config = dict(
    d_mlp=640,
    vocab_size=1014,
    norm_place='pre',
    positions='rope',
    attn_scale=0.105,
    init_std_qkv=0.0597,
    schedule='wsd',
    doc_mask=True,
)
Each number is 128 + 32 x the weight over its row's rms, rounded and kept within 0 to 255. Layers, rows and columns count from 0. Numbers have three digits each. The size before them is the row's rms in percent of the matrix's.

# layer 5 MLP gate, 640x192, rms 0.0777, rows 155-291, columns 64-95
102:083112136091168158119129121087110137175071111140104119188141109141179138161164108128183108172113
095:142169131079116108132138118147122150118041093115117141117186129085132174126173103139077135111075
098:111120144134147126054115130113063135131105122067151167099129108113149108193162118123142137139165
104:185133070098138124147183167159137140161168106135164140133181091137059140121109197139107186088165
101:120146109098140140114126116140075144194159123092113102175078122079155141130201131122165098129103
095:094050163092121180078184146098145106114129155119139214161101117063147140179080147151082085084163
098:151111154112122094158155089179168160111188117053167127136160101099151107077101132187107117166132
100:135091114119176120135142189117129104154141131193152123120088173097113139114125199100084116088175
109:123108117163067125082166157048149140133102097091112065143099133098139112168133142120126109074167
103:168124133115089143181107102135127090195087088184171125165178164107139174134099197113151149101166
102:083155117111099191116120111185129190096119102109104063113104087081153155113136119122100162137170
097:144075115114181116131093121107107104136081114115196200112093167069070148143091103126097151098097
095:061142067114114157146127182113154071172114122152088106153147150152066122178147099087148131083110
099:169127151107085111132135121147073106154096132142113136154061138133097144161106099120171161151152
088:161139151163096108100132133093084100148161168144139207177172154076076118136087159130095140180088
103:101083101141133091112133103071098126155113135136116096148134101059147121143096128154092100156071
102:093148115175140120182101151126152117122102124141111103180128147085146154105116166086109072137118
107:141095125129119091155168108078177127154066100138130153067101173140139196129143167170194155151160
097:141124134135111081133138147098107098134108122098136142106149129108067108129135092137155065136154
094:152126108103176166179165145166134136119184148185071150099157176128144148083117071152142128142123
103:114069134147092104149166169061122135179098081073130106060187143102142158126106124187136115166124
098:148060232088067087184187115148109111105111143114084134162138141164149165104157143108082091149056
105:103101064117205104174112109162107166122130182162045144142113198170120174183110091097141153106087
106:126065103153127092093159120198153129116126111151102104122172152106151129123044149101133064107082
108:109125151131125136160119127162112150157209101134118086120165160071122111115088132201098146099130
109:086117132112113122136110097158174118136141087175139146120175118090095160091095107183126131107131
104:119170164147138142126132182112072113076133129143167097180165147140183112161102185154139120128160
100:147109127109105155107126150071125193082089072121129141141059127113154118118143150127146095180115
103:150156169115102137144100134118096144172080147133083178137138163060103183161117127090098117120142
103:085211211151125122119164119137124118145145134126167099170147158121151215125091169139114092161170
097:075101116172141117125117120169148158127054088213155140167073144194124106137079158126115125107103
102:098126118105114124119169088112113139086135078108119144161122115140137195138079083170089153173121
099:178200087129167176106141125130153076141111148045158129152119079093094114132083140076146176124124
096:102079107080155126158140150170088120150110153111132078162122106128134151125127143113097131129167
098:081112124138162126078154173111164137095091094091160088125157164152147137177223089050143096107116
100:114165107166112161139173150163192179075153083227099117143095159132128121117164186152124112114127
097:149062104103163136151141174103132141125081096151165120092099130106182065137174070144121146148147
107:176137109124088108120161120139133117160072201102145151150137166164131152109109139158125148136135
102:136153145117095078145127139124132134071097169171156117171192156091150141057112138154080155098153
098:120100093149128086147151055133176134134093125198122165134120155123066150127105107121161113131148
096:089128157066119116111194124174133074142103178145089193137134134132059135130155136127146120159089
099:109058117132136162119114126101109126105153151158162099131144078116211143144085130108187155128188
098:077157155131145151147089154201111093091095098150146122103157175068152073118089141119109161112129
101:133131069113135113106153115150143120108109191127126116086109095151125129044113146102160138138140
099:098086101094076176161139151153140143096051116132141149102158188128140165139150132077142166157158
094:161062097146162138144101173147102115157119136138101152104191138124185161121147134141114088144134
101:148102132065123166134195115117144150122186162103095193151180081149141149076142197112064150153113
100:084121115143077165145184095160065120123097112137065084087061133165149180076070128137145102140128
096:142130208151138105091163124130154075138148154182129217217103117093118145101113130152131132141113
099:177173131052093147162095173123108104186125147181116094175118188079084150136132168084080099149096
097:176059123134118117146181136119125106133107116144109111140122161096115175131161106134174127107163
100:079150153106150087118130080123128110140173112149169134152126079111181147112088134142108169125152
101:086129150127128099155186160077107128093104119170159136129181156129159178171126128157138124159135
108:137131101123209095099149117120150147147166172089149175168142177138115200140143043109061149057135
094:162126145137119105121148132142132170192152099155079109153155153108120109111056097192180104151175
104:189100061145112079143134170165089098123136086126054136156172173186140103119076109170146141084160
097:106073115089185105121139143122126054171064065113128129132156102086166156117144105128121107159124
102:170129165158100129124118141151113117070114131168121142148064154101081139208080180083124094096081
102:132128096135048083102121133120129117085130134158122086110167088072138159128105099083135156140151
106:140117089076126156174133135108149140155113136095128117167122119160090125152120078131090163157092
097:086130155115157106172100151115151150107139218153085127120111147143094122118078187063103137159110
099:171095147168192083175148187140171127059078147126163161138152156111147153152096156077140164087129
104:105095116052192117092122166156114123092106119127115095148163158113141097142133152101157157100169
103:107150181125127101172146106140137101122135098129136101122048136167123140098106130101130137164170
104:147095105116126147149118123049128105153159160134148163168163135122109111150097134126168135160136
096:159127148130156145161134172157133104125168080139125150097136111144140154162096107161168169138144
104:118106123091156148131116107089128161089093116139126061114108098084159202089130130137183100174119
100:097094128156164096134149104111136117080160080103074146140135166075079205117101193123124117146141
099:106162132118161129149151153112051078171060130089137119152132123124130153096098141195113115177133
098:140054087080140141121099142078169197050200164136148146155082112129097149133119121135184160142145
109:070151113138135114087141109121149086122145106108101157103169079082119094073168108070146084106203
096:123094182127114099165116152127134126173171126097086192106110110093088122088114129121168090137156
093:194146144129109152023123086060130103187123130106093093182210107107062131056100144108138089120162
092:132127098134135034159131176181086151144107154140207130134069176051155188089069124147166166129169
099:133123158102175101084155154109159111082166165109126183183153129116066119084141128145109150069154
104:181155160116071098206128069145118108123157138130129093193107102120143134124135100118099131124131
100:091102163113170088064124158140103154144151127113117210153174064126163137115136119123119080190097
101:190137118172122110131102138099120146131089152098070143177174150082109117113124128061130077148139
108:181111133122169124137139144122111171113124125113128156131136139137107117162133158127140127197099
100:072129156127165165139078138091144103114119114150137119118130125115095146123134138151164083150094
100:169114134120155165128182125106093157136124177145168180166139161159148165097047157136108157077130
098:147139093199102102135094112114114180126064128146101139083146136066135107111137114097166102102128
102:131159092097122130159113132136107147124137119177074083137108095059138108123130103085123196079148
092:120085158133173120175101173132106133152121119119129128100125102138173143107124107134118150127107
106:098079128134180149159211137156124080130139124123152100145153121197060137153156122128166150133158
099:126130119097141139180187117130101093146137130115134107180135139120121168146147121079070127138155
088:073109086106055192068140111111120152124093165142135189118086154154079194092189142097104109154089
105:099178101077131174082166133139178205127146075132097112140108124087193145180178098065116164096132
114:123161164069085120178092116136158143147095125110134079114182095114106104126096155179119171157151
100:151112169120109093191127098130116141106162109064127130128071145081112102181200103093094140104174
095:115180130129110140192124108143101064057160107125175115120154135126081144084155163105175110181160
106:135139150101120149178135155123184102129127115118144132183091220103107115161172102110121139141115
109:080125165185100104114108142121063098212138167119062106103107144119147149171118178092142162138082
094:129119158117078147163174125160153055149183090147069145115148053143132109118111183160152183122110
099:101120092118168122165105131166101120083167148141168119163119056150099155052133188110109123067114
106:149135079125188136158171133118113134064159131086130104058134180117136139100143181087109121153141
104:116125110141173130172134092117139188157113157130110121179112165146108127132077037107176092153210
100:164083111143120149067149167142108140102093145138186129143134139161169142083142119118079116165119
097:091123125157112098132145117157131116160135113101109129147099088140142106123093166124123169133078
093:125119114090112095116192042102085096126132161115167092129116146124151143147112101076155127138142
102:137150116114149174070093152092122159104094072142135132180155152132077075135070145101178133110082
101:096139109078100111108148111076083173198159093109078127202087106048105127141103135133131088112139
099:217122131126156183143177114155210083092124090095124134140142062102085103117071128082146095165156
102:143092158128164049145060113186171188050127145129070119130117139145167143103114112122140151096122
103:202176099142148138117121094097177143079114121137134117174145137098126146173121107177146152153141
094:142075134117140123111113065129160079124064151077106103133111103112098179125081138182114103143101
105:146131148101141118101122170125135138108106075127104110100079127157110120161111163156126086118092
083:127109145147122178204135139169187135101108150151087162164115110148078136089098133190173130099103
102:123107150183164133165104097157127148109105087072118170093147178179113128118125110147076098092117
099:106102129183104104152133151072121186090082111084112149134112104103074134129169106159164123106107
092:121092106106145051200139154111147091133161140158126138105138109074110107122103143092136123135118
100:101092149143136162115142093137153162113111122133120157140116091114108128151097077114170161163188
102:103138136131098117077189138094140146043096150118068118145190216128106141148065162155085102156139
101:148103099141125125167080123094168124174120091126061128145153133101097137034118142171159141158139
098:151090176110160074110116107134156124213126134129122114095120138149102170079150112138158133160102
099:097067093117139108122126148133064103098090093121116159151149143091183145084169182128086157098141
105:146121097178179100115094079138174121143125111167082108081071124107107169164089135136166094161135
106:075185171112130119203157094094153123124149125159098155142136172090119166114124184090145125186089
097:158138103117153139116132133115130108131104112144144061090108114097169103151148142089130157149104
089:160076169156152119120094131118182125156131126056134093161153118191077138148148093093119109131199
094:184168195146116106165169104110200066083101089077135173166081141130129116129128129105150168175143
099:135176162143133114123124165181117159039097145132115107112117161115178146133030169075195157120097
099:121156096068083120136049113197200096130094117112071139160107129111131085154123161110168094105100
102:171147162132147148133168120141181117131105130135175120089144125116124197135193119114157128147106
094:118125117167068151120151124111152112117080160117165125094144099070179142188096215155088129099110
098:125130111153120086158126102105131120143081173091138071117155120089086179104167161090132113134134
101:180099133163105129149128155118158137176156162112091150161084127135128139203152120106163051109109
093:138107142094171087119155137062151156157119112153091106109085172115104125186106151106182157130121
099:112099107138178104192173115166117131116092103135148132133125104110183093115134141057139092097174
097:142144051177078131118127117113186175118129083144141138138109125095120149115141172156114093128060
094:130111151210154100168105116129066102122105126079163066105147176081140160143143202103105114077127
101:103103079105108113120126175133106206186160142048144127190165124124081147149105146128175120122138
107:145129181102159180096147115159119117138157161121079142113094152142132094118061156172157111137067
098:182120123136059137157170071133165136152138117073091121175140143093062080061138070164054123154048
099:109098117125162139139140100084126119171097120148097112118133103134115169112163159103124141121105
105:157098096124078178072093083126134091111185125117168194190165130119110126110149147177139158103181
105:119149164156129165116160186145130152069112096124179054128065114104151154172128126133135126178117
# layer 5 MLP up, 640x192, rms 0.0826, rows 155-291, columns 64-95
100:146162166178123138125162149113145138072116100120086101102109127128073087122120106100171181129051
097:139154145090179124109085123180123185126159148169119125144112115160144124090131112124143182102164
097:153145111102124151127092081111118132071154060133056142136145117124101182107171142151175149141100
101:123068141127141088071062179149153103117167162140190093070129125118092143092129106141170088116096
093:135178122155141121108145068135133077054093104116138105166158118141151165107142116121115183162146
093:116118160162138101168145155136098131152164101086121036177126095149147096098129084112112126146197
098:112083150147119152161143149096084103155106193102142101096147089161165116141105100170095140124094
097:186121143131107148112085138098138161138099164163112133096085099102133120148088137100150109149132
104:134166147150101147173134126152130109151098143110073113152158085200132134146155124147067137127071
102:187148125206121131117205102125138137122145120113124172150121162167169100115163067047116074176126
103:131125098154122147143082124082163118112125161086094113134113142081093171153141073194102155117109
100:126149104101111128138093113172180082101061123177098195110104146124128168092150178157138089159112
087:116183159160154197130128078139103107084137140104140109109148133083176151115092166105083137089108
091:067153167129175177111124121114151116133114179128132118148107088116150142148040127157065159098118
092:132187123140138185093123171140142116131062189144069121094135152128141103120124161146085172126143
097:111146103138137129139112146137134142150138142132188112130160149192127164147100193101118086107112
103:090123136151134124131159088158120101155091125103158093183113174132146117119107166076109104138092
099:150092037145144123111202088128175112116156067184140108102164154135087163121129167105118138124137
102:162102082105172111115183167096142120091107161117111118152136074140126094113107155162119131125146
100:137135092187099128112123102111139153128083187133130081132101113140160078135210135113152092089153
102:143143078077134126112156146073106114091146153212191182100148134121130102096128106139143152114137
101:136096101110129121106146102173141117092140156136128209126122125118143096120148119115108142151114
105:056146132132125117084168175133140140135121064115126099199111154142142113134079149170117091125145
101:103169100112087141110154133143144089166116143111090169105169136128088153145143123140113120103119
099:104163135103145138134108185177168122082115137161194139124127086109106128116120123151126130111165
109:070179152144029131114103063126183137113161133158168147095117224108135146074075169118178117101158
106:143139120106133155202120066097169196102160181134150076113172160121142153057132098172077133124133
104:135128114100154174135100119177101116160184156070087152106117162135171115125091126096142159180104
103:102081131140115113155123032143177105123115122080105173037131078161108150156120108071095202116125
103:134121193140079119153126139116108129102138124079100112067113184157055159144129173105150147163141
099:149132143101135040201129072073127154099133135108095100171098141136149160109104146141074108105137
106:192168095052105104048150158114123120118124098108155114048164105091061094175123127153105145110113
102:168141148115148116107139136140106115124107137184130123194129104085098114157074166148131145193152
098:144112135150096114115114036163042132165142081178123150119172214114103127134133158050117130151123
101:114133155152177111116160098072191093213127138122090108103148098122118136127147074074129135134143
102:112160152162125125095108068103128141128155152092136079131153089078105164153136138058121153150107
088:135121192180099114069169111093111095080095149153140054147187089108153119167123052131104104156185
099:150141114101159170153081125109143119104058164140083117094163189101105173169156132132135129093115
091:113168096110162151167212142104124090101122131081084112153083158149128114165142135124167097097181
103:119043136113149114142134133110093139154086126075120168129129150151156070130113139153122102144116
099:159081163106135082120130142158124158159107149085217087104137084133176089116097149079148083142190
098:185103100145108138114158171090149094135133102127119087181132112130110098150155152105157121072154
096:111127106176080117128117077108153177105114139138104148109135148113149107134144098165179169129079
101:091128125088148103100132107195161160112087108045089122135116142115109116132103170112148120083114
099:091153113131130122126120172139134115169157107138046141110069123091087192116145162135144155098115
099:139170128169160093112133152155083121126117105150150088110119070183167083092091108173156060091125
101:146156177136157160205132139174102166142128161153084117155122095120095095134132115066141134121150
102:126102194116095137092091085143169109122164087213131141140116162110157080132133113184133163138156
100:114150112187154150071077157120176110098081078103152150080125155084131156166100128127192112074120
098:106144168122137167132122186118144080184142134106157119138146131122078191122162170123139062111146
093:096160123117148141183097136176102131156112134124066165120117098084216161100145209125065125150119
103:126103097117122108177148109116140115161094104138147160157124136091148109109156088157168112094078
108:142115121127163110131141098133140084103163165125197142139160140125145112147147190125137125132140
105:125091083063135124113074145151107112158193105172138086148125128131091184146107199131166072156119
098:125157112156125160137157142111216125152137078146126107148067163150145088162166102107050125142118
103:157141143116170185146102132139121118132059116162139132134121101120146057098093131113153107125196
089:088125141135172079124094128081152105068124153157139106130155128086094078142102198091103182131115
101:137112149070104110094119156120129124168149158150096104080119140134169127123065155161118079147166
105:190120108172061122167086150079098131087148069164122168076113135149159088156130096118153139173095
103:206152145110158091145133136123146108116106096176158101191163163155146102080172152116105129132147
096:125091162149145131111153166128090092085153103186075141112075113128075132152106189098133181174155
099:145140131144137156175121122165126138143136161157189115074168088123101058178128145158184120103080
095:107115115101167094067199102135127120118110174156157102104087145060221098175108143136099111131133
107:137131132139122122118134162149130109124157117140139208131146115078160091162141129071168087137108
108:126137110113096120074069141105135102147116114109175114128165093086114153174141097086119069145128
099:129108103106162155135111158172092140092116114109162102116179115142052106180162137132145026091082
103:126168139118114116125172153159117102157101060090135174066104093183168068182119102121085150172112
104:111164072141146172140179089184163174152144215152170148086093122104128147155140045137204115101173
103:139082147127153085175148123131130131158138087184143115116086076127061104112123121120141131157150
101:135167141078111222172093090107155088149131095125147103114132060114119116160078106130126086159146
107:198149092126074144151187148119161134129158119114106148118151108120110134180155127156183192088132
094:030139142125160051153110121143145119141121077155108127146134126105124164159119092098126140162109
094:110119162122139114138095081139187103151165169099144102117193102071136102067148121127113077174132
093:135154159106086098115042128169106159168090120121089127101141138114132105067158053133123083068200
105:184117151159145128170130147105104127117069139125202115115102155150133096169126097095100118118158
107:092127124132108148092166133112136140161109110177102119131104129122060167076083052160150102101111
099:123206167138136088115159136148095118086163190102113080137124136149141153135156120122107119171089
094:141096130179177091140131155102069128129180127176080118172152143107086116183136138138151140176146
101:106096102151182123187094186108148147124084149128225062113106110148125130129119154100080142114139
102:126078105117140168100124182142124156119122120128125119083147047125161115170081092126092129057071
107:139083138100120164114104129122108115115178152136119132112123090158153123119127131126166097142118
104:098105170156089141066131084096117153047217138145126144138088102172125154079100140117139100147093
109:175078174118161130145076066104135118133163120147154115033148146110176148120093188164146142120130
095:191066167184150133112115192104113038079165099162113051117136101074108145139114109112104145143067
105:096097147117153158076155098097164115116128114115073146146114128126130102116189182146094148152171
100:171137083064149188060144074075147156127095101121109171161111130119137133127158154127115156175074
090:095147179158142149148122086093114105100122120146141137078095102164126157154099060062109154145098
101:149183064087137163112109123141164136128142143086165174184181154116076133147073119130151145117127
111:113129109146094143152119120136121091105131161123104096078133175167108126149147170078127117115148
092:161124082083091157099137135113147122108133091159148172120138212119160167113103144176107112127100
098:143094172159144113186166143118123073130130160204135205103095096145159058103134096120135133097148
099:127116184119132153125117115117110105159160122102141116195140064154109139116165121090156103120180
102:085176139101097140155142136123140078142130092093191086143168118143071117100142093166077103191159
101:097130137088128166101121124112145165109155143088132148109079145175089132132136199150134113132134
100:164123092126117089077132178099109106147124166157156037118109126082167121102090117117127184093035
110:126104089155077150146085166125118099052137162120102071163173124086110174093168143162140133114126
100:078078124125133083151092096165080087185096119145130071143110117105082079143130130082078125101127
098:106132131129118153176108190109116076139090137124132158127112119095136196191149125123101137130148
098:078155179117084090083156134117120132061131054065077150172098065112096126184163153087073111141142
102:132080133164117107151154158166163113109128157143153094090076161061129116155148146089207136208123
099:154152097185144056072130105132115163148178120100157162093096138039127132094128145113136128101156
105:143108237132130110113110128166152115180093115077157179095119141147203084131137127137109188173132
101:132162135129095080102102097140104135081134117106144114126095108191132149119165151114197177135102
095:177143134096149124099190133096155094103151133141137128105092149127096182132121169148174102106077
099:101158192111108108078147098197089139121092150098133192131144139075134093151091189125136136112113
100:199096088146153128161121146070146072091191165132160182177168125141082106074137129149106155160135
108:132176094115124146075159106131112133091121134093105125145187080117166107135160167152129093141140
093:092113102102133115135182079162110104079100155100134161108122150140145140124166063141131142132132
101:164095128141112119072076104188142197063077087125209064087136142110117071107149122148084136073165
102:108053145139167070105150143123134147102132112144095105084142102187150115111183114087126112150154
103:089135135093120108115136119125191137162132131154116196129113118099170122188195122166114144126138
102:094172168113176110107200108052113109142137095154146118162124142150146141190171173126173112060100
103:148124141146189144126201183138101114178087104075121149136151109149174123141180117131155100161077
104:146116128103121164163140127117121156146175180113129180103162133138135136166145041195094069121137
104:122100158172129132155105096089173142109119090125101102133152171120176117075061109151136152157169
096:132199117142105180138109119161096150113056100090141176213077172118068110143109146172149159099113
092:127165161129157125108123164173119102107167107086118122211104095196146068115070135118083153186139
104:145100103097101184148088088178104159100123112084119145112151114125150125149172152132113120105170
091:129155138145137132136122134130199092153168108103126198097083167147134103141163194133085153114179
097:127102153158123179129176148099133138108113176164133088147152135130089113124122147156134125148092
094:117099143153069160133078117089084196159113202134149136183160099115140141160088169150117157189138
106:161185088144098167109120099107153092125179118130150162143097157079117081128119141107162090148120
095:142127164129124206152162117153106168088071103111113126143109075120127127140103124130143155081183
104:081222153170091119097197093127142172075144115152096127098145055142174134160150130085116159129144
093:173148158119144124137111141060132073122174125127067115166144142128121127172126150150077116162094
102:171117193075105160188110109113135169111197164132089148119148117144127182153104086141066077139093
101:148112154094182176081097133138136114121109099155146108194111128172092104064144217164171124083185
095:140147122101087123169157161127121096139145175118107072072150074100164146109093105151137100097076
101:160101083082138147099056175083148158143197106116129144099146087100098120123108156147082159157167
097:079159168138143115079143095128121147075182149112131099090117101135118103137085113086152135146092
097:138083141157069150144173119066173115110155137145146140135120165118137211072114102124083085096144
106:141078107124128119109238144122153131157110134156145124132117099132149152081156174138064070055101
103:112148115090102124140107107139145121114148151138159154085107166111122069052147068099149064165161
095:103121158140084106119113115133134118109112114140147100073127104107197180191131173133153135119094
099:111203148160080146129067150088130126097090133119161134104105116106151126114151154140124153149141
106:119110130167078092113134107135069082146126099070091125190148152077102150139151146131114132094122
104:117145125139188125127178162108093108140198228126115111141137091131170099130170176133069117132130
# layer 5 MLP down (transposed), 640x192, rms 0.109, rows 155-291, columns 64-95
110:089099113132106141131134135077112102106111106086110158175088166144145170165172130182138140141101
103:178142079142139065165140096111100121160164089169089173077116095075145120100155140045091114128111
109:086127165145145054131111113157091128096114097115125100154144165182132114137053154158166059106169
099:095145166103040089073160134133156101169127126090065111147107114133122103161152163102100106129076
099:129162111109132129169131141137113151112131119079125104081152159114125131115139110139075152118147
100:136221146107113081196154127106122135153222084091124147094167107134096163079119107111133098113027
104:156136185132122152131076065110120142171069087147086105209118134103150184099111137151109103126112
095:126206177127135141168141109142158119136091128172175118132078141125135185131125094125144146094154
104:175173158135158129176115142157146195095152120110107112129116096166118120132153141127099098112080
107:178161101145128138075107088145193138130158114103105099112170129150223064060119169156121152107109
102:135139193136203138193125117182118165101117109166116098182165139165093108126082160120122122183159
102:155066119130105087103126093117185170140152064104104147071137096193183129157095139133104142193138
094:088168075075180140120125120103109103163162098123132151181103120174147113073084169138124166109063
100:074173112103110164105183066102140127105161145089138124106081130066114164120126141153124157103089
097:091120088123120161101150141149194157079126156113149100132135161129188077162178180128152155068167
101:092167122118168147122147128136071108200101134105118122104174112107167156167114182174088120172133
102:101128122097144154057139134142063138088158133165085106181140096186156180059130159148103144139119
104:144116123138145140141148126080171130104138118144100136115105124163132110085177119071125153161150
100:089096138125173166151143150091151134130148113122052111105138081120097107118118153138193120091097
098:079115156108146120120130150177108123131149082208108114129070183119122186143166085048113088136128
104:100170162096140100146123129137106078165136165099129057127122175132140125114120152113135120199174
098:149087073123154070130101114171137149113104163141142135110164077099150179120055164137128157148074
102:090128139083080117110106127122102112156224163179151155120087154142142166160149151110093088141122
105:140157128172124147082129174107119125151125109078130152095161135092095126081131167123094158102116
100:107050119118112166080173130038074118147140136135125126125088153151161139159146161038100133147117
110:058155192142140151105147090180145105135125208084132123142136158105139132123142116180168090116139
103:047077141124083128153127075162099051145106130129052109145108150139139206096117126090134093133099
107:112124146140121124163110094162132119152220152137117141143132154149117153175152158074105135161101
096:157131117095103067108175175142135098107143136158174049071102153115059104103129148136131130152088
104:160078084145082130158145152112117137143085168114074170079137088093147125162169164114151121170122
099:139145062141171106167099125159151124102105112139194136113138108141129119131187186113123107117170
104:152130072163102179076152110158142109151174157113105173139150090123110111162141137136088139146162
101:134069165129140133109129133130166103164130112125130217113124108099111097074160175089089136131148
098:141120151154144120062083124098097103154146109081133147138090120095137117104121160120175116124132
103:141160174138174083167112119131144165120085121133160147107129134149085161159121090125158122106125
107:129101111137150041095107170128084123156104132130157123181166095128082174126129186127117161174141
098:109115081109172161098130100146107143142083127113137152132142145138081063124206109126166105114126
105:121132144105227154143188179103120169156130113150167104088118132084136159140169116129137121121138
101:124137165134120098105186104107136114134084102099071149160107123121133146148160136103132155125133
100:098106082121105138168085144097133122088192134132085120120131089168183098106130076167161172143091
092:100125148158100110142151150113101109050162169177122141106116219123132141158127152042186085158106
099:185164124102106145049142168103090100087170193127121157131149208173172123127100181156114164071110
098:101173136111116121140118158160130102111140156108152122056138132083124136134138132086111123063150
101:126167087086090150097101089121080095104101144113185080137159115166096130109127152107153160116067
099:195103133122145084126116166102160136187116102118118150080125132147127114140118130159166097074118
100:153148164164135048122146175133165090173116199141140170117167180092098094128138092086109122080087
103:152210165126157153135175126053118158225125144122122111148133071147073116127138113083069152182132
096:142123112148117108087128097124140077150186097186114078083161091153136111159142134118083113137162
101:104135111130140137093144141060063081153186081051113161107070087154139123148125135124175157115097
097:115166153154129096099112177095085128141020121086143159148133127082152142138135137111075065029101
097:135162141080113107113045100124123128081147127084194184162159144136138075073139111165120143124173
101:137072147139149099161153063139142093144188188167142123123147076134093158082069040168145158141154
097:155102163062100154108107145139153167180125133150088204052106125109135094141149091120163094126127
100:122101094132110140073098121143143126137103132115111179126145102125128115172133165143153141164118
102:122159071141127122136128166073072158139120134144111133134129224132114079092130126120134149077110
098:111097173142113126126148153140128095092192100062098198155221152157114147127139126102145129109122
102:166140105137126097107187135073153149135097156126128095156101172054104176158155145125099168137070
096:140168115115118157129127144133167174079054167145161102112125156089129121071127105118119135138124
098:100058142123165092183145199166095153143123153105067119105110109110108172110130194170186137138104
100:136167109118133062170130122134149136082134146137139193178100107114129134205158157118124102207044
102:101143083084233125131157140129160124179207126175126117182107148087121131094143155126124176121097
097:108099106112170131116124157157105190114109140068094149123078147122113092109091102145142117158108
094:125090139086122120111151122126141129102158091159073106122110142187144122091109116116190122086089
105:170168067127109182105111097117162137107119099107100219145138151084118093115111181022113120162099
102:137097149115171105151095081146103105101158203125107143149105135128128099192128118087062094151131
097:106056122105107108105163144091088109128140095122131094142066176124155144101137133088138121095101
100:132125153143131130141124132115123147181100118117082120109144061135121180081144171119145161148148
101:097143082087140056124148140131125070154159213141116142146062097146098113150159129117127119134140
098:148100111112139132128085117089106169059086157124155083090127169084116176133100129183166092197116
097:102140103134146109143170162100163189179163123112138145104156121134058144053128139102168161112138
103:093164171180185130153119133146134135116092089156128121136058176094121104126124190200081147153080
094:169111135108089108138069133108177180114166112125159200178124166138147125132161135186152106114124
103:145160125125101115091100122142138130117080141133121141096100152107112071160138097168087073116165
096:105142137113106084138093148086201183142104146103134105084102150188072159135167179118115131093163
101:172116167128127152206122161131191208138129163124214189117139118132111115140065114166126156219113
104:129074094142141098163042130194137136138062046157137116132137122090133156148106132134120104123116
101:046075169116115126136151168084150100158090159133107145135074059143137125028138167128124159134184
099:133125096138130134145114129148186196133117096132146149150080106083089163181143135200159095178125
105:116120077108093172157047052145099084131139152123158122148135122098131099185126146159097115159103
098:150182134060055149104121168173109110150177139112121156094129145138113124161108059142170146085141
101:084124147136131126127082100169119157204122189185124121133150112076125122108131103173133060121143
099:119156118163151080107142210146126150091149142123159120180095138200131116144126134119133155160062
103:171101137180107093112181134118145104135107163121114132164141107080156117090140107169118135096100
094:055185140108131117141119096066140097161110106143177104144214134116121181137084091163114051130093
104:189097100170084096115083152106152138087180136118131148156112114108130132131092195084098128110104
095:113120117127193103093089136094100169153068146126153177123156159179146137137114123117146139111122
097:190163130074191126101169107123162110131156105151156141135210117135138124141176123137056148082184
099:119099204108098146122146106155056089083187112128118109138175134127091118111099160127096156105173
106:145102144105197136117187089084091167090147106073117123094129123055102148137116195145087117136092
094:157141139137113145147162138135124122108099153122100184116147054204134122120083134138162122097121
098:108175093090166096126130123098151172100142162085130094198074098201171140164137149165170139070113
099:108086143181144147071158104115062129192085103100127100135111156124078177080121157156091131110120
112:096125139150116147091206147126137148136118109096180152136153088187136158123161121155155153085087
094:085146101105120082154112125019191115083113093165130096153129149138130122080150093139139101167156
099:129124108070134098066133131099154163132078118152097167116073080144113086111139187118168173147089
105:068121096121104149068175168113096149085147219154134145142117162105144153174167147109119110132116
101:128078152083136123152160041156139113122144074133145156127102129149122158201163130123096143134149
097:132088125112197175123161152134130156094118115101074158117133130116130150082046106095073094123176
097:107125239141115145076142130109138194110130068102105175169132094196062119142162170103185145055127
099:168174151136130095130116145158129074146147150110112090229115159104113145168080148128178129134074
099:125144149159183153159120110102111090140174115116108158155156063077104091107138124047124161150120
100:039131160156120160134135149166143158105072151104124081077140117129087122095158050157140163080215
107:148101154154128042142118098145139170095096124158147114059126137115129108126108063079162161121134
097:087062120142110159152100125115164094149167147121105076158158146092062164142087165100161141144068
101:151082182095115160185114150138144104096130129128105127100122087143152142104129096151177152105171
100:116160105134098134076166138118111131159128110132182145117119159173147113140148135118100062156149
103:175107066103187090131132134119148140142142172122146144163160116129054129152127028107127064100143
087:118119165103085142160147126156149099105148131142089082080112093138140104107103143116128107085162
098:136118133108133084152169119122164109098165174175108121119149113124102192109091108139170167154124
099:112111100057161125134164135165073166114089121194132157130089093132150140159087107175098080207130
097:145133069134130084162121134155144169178147153155140169205138091132037117114121150134124133095082
101:066144094116166145125110141131161143132160126114159172144137094168157189087124109146131093140172
105:132080088066193076094140072147157115121145112089101149085169171166124140179133101204091119107112
098:169141105100130095088057120121129143065160104136143087079132126110115103212144126098096174153117
099:096104096145133176102134129071140118105166113106113143169144132101150135081130119134113129095076
099:060168116109125128136126116077096092123133091156162089097147182107096138164122174149168060181163
101:104159124155144132151111152094100091189164093132156103171121113136169072096110142128126157073086
096:210132096083142102139093167081095126139089125131103123142106089106171096144059095138173172128098
092:155111181161145119092126117186139093166109109182095119160117099165133088148114139102172130106167
098:128150094072098073117125108148085156118109162140142138109096183186091101154074148150119170096128
090:196135129070156153150149129176053159171114155144083075116146111113127099110091172181156127088153
101:094145166113116052149148166134124164133124131047122153079130097140177120037105130159145150120047
094:159125136072099161155121128189119121094128108107091150132115103166150091072129113146116176119105
100:079080195128120096209137135116155105127143120134106149134113158094121109144119133166119162075120
094:137128147121128162134116115096140094211136169131096114116124125144142126112173142106141159135108
101:164048140142072169130156099110148099122133118187197177185101131133102068106129109104111035114100
096:122130064127163121123089108135161201156105092163181131118124179074109153148086098107150107110089
097:124139150173143157122169148132102156098125144105113150168076110141133103134116118101140117123158
100:123118132122212127124124118164112142160152096086172107247122095125197066105175099126136135124134
098:117127133195170170098148164078113115159176093110136126100134111127091139152099171112161126098072
105:103132146083122174082123089081159146143159108129138136133091125153146089173093169116175118197074
099:138075153113159160156175188160083180105109132160157078131155050068134103113090166121198133120100
108:128147165218109084161088156114094192193120150124153091118170123174091087171114137145123118097155
099:135094162112172122090151131081144160141082117122183086130120101158112134189179121129123056171157
105:102139102086119108026106115120155108090114077169190107091113153121137135092153103093119105109076
101:134171103128146059090062074139147187166140115137144190167146134137113120104146117101143160133075
103:129138166107101164155123130125093107128088152170096101064118186093140118079185119144064129160161